{
  "head_dim": 64,
  "init_mimetic": 0.7,
  "learning_rate": 0.00309,
  "warmup_steps": 204
}
Each number is 128 + 24 x the weight over the matrix's rms, rounded and kept within 0 to 255. Layers, rows and columns count from 0.

# layer 2 attention query, 128x160, rms 0.105, rows 86-89, columns 0-159
[[144 127 138 120 139 117 126 148 136 134 136 125 128 133 131 124 119 138 113 139 123 122 120 136 129 128 128 123 132 148 129 125 152 125 156 128 119 127 130 123 132 135 131 131 156 130 124 109 120 142 131 117 128 141 128 124 120 131 125 132 135 131 120 139 123 127 117 124 128 135 121 121 127 150 142 109 135 116 137 125 123 132 124 125 141 109 131 121 141 140 116 126 118 129 134 121 140 124 150 134 116 116 130 138 126 140 122 131 124 144 136 147 144 119 131 131 121 125 104 132 139 123 126 140 135 135 139 113 134 131 131  89 126 124 107 108 108 132 120 127 130 144 144 121 115 145 115 116 138 122 127 129 120 140 149 123 132 144 128 123]
 [130 138 135 152 133 131 142 118 112 123 151 126 131 138 120 139 132 129 130 137 122 153 121 122 136 115 116 132 128 134 126 123 157 138 140 125 111 122 127 122 103 123 141 147 131 120 107 117 134 124 126 125 133 130 119 137 113 138 124 132 126 123 118 144 130 133 116 119 120 121 128 139 127 136 135 140 125 122 145 104 120 123 138 137 116 140 125 126 114 144 134 127 113 129 155 125 125 143 140 125 133 135 113 118 118 130 141 121 119 141 124 120 112 127 114 120 128 130 136 119 116 124 133 126 113 131 146 106 135 123 133 127 145 128 137 145 101 128 142 128 126 136 139 141 123 140 111 120 116 126 124 137 137 141 104 121 117 150 137  96]
 [142  99 116 142 130 121 136 138 132 124 107 130 124 131 114 124 127 115 123 118 119 115 121 136 139 128 141 132 127 134 138 143 112 121 107 127 139 111 141 134 117 125 131 122 127 151 137 127 116 142 122 121 140 131 121 130  98 129 126 133 136 122 109 132 120 153 121 130 141 134 120 113 153 126 118 107 148 138 117 138 117 133 125 152 134 131 120 128 135 112 112 134 133 116 120 142 135 123 139 126 115 112 121 127 139 138  95 127 129 139 123 121 140 128 152 143 126 114 124 127 117 137 138 138 126 127 118 149 131 130 132 130 119 124 154 132 118 138 111 122 108 134 144 147 117 129 146 145 139 121 118 108 144 102 140 109 141 127 106 145]
 [136 129 150 132 127 122 130 130 129 132 124 121 140 133 140 124 109 128 128 132 132 128 128 147 118 128 130 144 121 142 137 122 155 139 131 125 120 130 122 121 127 134 139 136 132 112 133 116 112 137 132 140 116 136 128 115 124 127 118 129 126 132 147 143 119 132 114 139 112 126 119 133 135 135 140 120 140 122 135 147 118 131 126 133 112 126 130 123 135 141 134 141 139 129 144 117 131 135 145 121 133 135 146 126 121 129 119 126 128 128 141 128 133 121 120 115 133 122 138 114 135 119 117 141 137 132 147 120 133 119 128 118 131 124 139 139 126 145 116 125 135 124 121 127 120 144 123 113 136 115 130 130 122 137 134 131 127 129 125 124]]
# layer 2 attention key, 128x160, rms 0.103, rows 86-89, columns 0-159
[[121 124 117 133 108 113 124 145 117 119 126 127 127 127 130 128 130 114 137 106 133 136 151 145 156 113 133 132 123 123 127 121 133 140 122 146 116 133 132 130 124 143 125 135 150 115 137 124 110 133 124 120 129 129 142 126 116 120 134 125 131 144 119 134 107 123 124 133 121 114 126 135 114 131 126 130 110 133 143 138 108 128 140 144 123 120 126 127 130 124 122 134 128 104 108 118 126 122 111 150 121 122 139 125 125 144 117 119 130 123 124 116 125 141 119 139 136 111 134 139 129 133 108 137 132 128 139 126 120 115 119 144 128 125 122 129 119 111 135 119 131 131 123 124 121 129 130 127 127 126 124 125 122 141 130 116 112 120 117 124]
 [139 121 139 121 143 118 120 116 136 130 128 123 131 134 148 139 128 135 118 140 130 120 108 137 132 127 137 134 126 130 145 125 134 127 145 101 118 120 148 121 121 130 127 134 116 128 119 152 140 133 129 130 131 122 146 126 127 128 119 131 119 130 128 114 133 135 127 120 132 136 111 128 133 123 121 126 135 140 116 140 134 140 120 132 129 131 149 130 144 140 122 126 132 114 151 135 138 122 150 132 128 134 136 122 133 123 132 134 123 135 132 132 128 118 144 132 113 137 118 113 141 134 132 132 146 127 126 122 130 130 128 105 135 114 115 119 138 127 123 131 129 121 130 141 116 127 121 113 127 112 137 137 134 119 131 122 127 141 141 126]
 [102 146 113 131 117 117 143 121 127 117 138 121 130 133 147 154 129 139 119 127 136 118  90 131 111 118 113 144 121 109 136 119 133 129 120 114 131 141 120 108 117 120 119 117  97 116 125 119 145 113 135 127 136 118 145 117 121 115 115 127 114 145 116 118 131 135 112 133 129 131 115 143 125 124 140 144 140 113 128 122 114 114 124 122 122 125 137 129 154 139 133 122 149 112 141 127 124 128 128 139 149 125 143 132 129 119 132 132 119 127 138 148 141 122 140 138 126 127 116 129 126 127 136 118 139 125 125 104 135 137 120 134 120 132 133 111 157 124 149 128 112 118 102 114 101 127 113 117 105 145 154 148 140 119 121 147 125 121 130 129]
 [123 117 133 136 120 110 130 147 134 118 133 117 127 143 146 128 119 107 111 124 126 121 120 132 145 121 116 125 139 146 120 127 132 140 141 110 120 121 120 122 122 136 131 124 114 121 143 144 130 124 105 128 140 131 144 121 105 118 120 128 124 129 120 140 116 138 126 114 140 126 135 124 136 129 138 116 127 116 138 139 112 117 138 132 125 136 122 135 140 124 133 121 127 114 145 136 142 119 140 142 130 129 145 127 127 140 129 128 122 133 126 137 136 133 128 153 104 113 121 120 131 134 129 115 146 125 123  99 125 147 118 117 120 128 133 112 112 129 126 128 108 143 134 125 120 132 137 121 136 139 121 131 136 125 143 129 136 122 122 137]]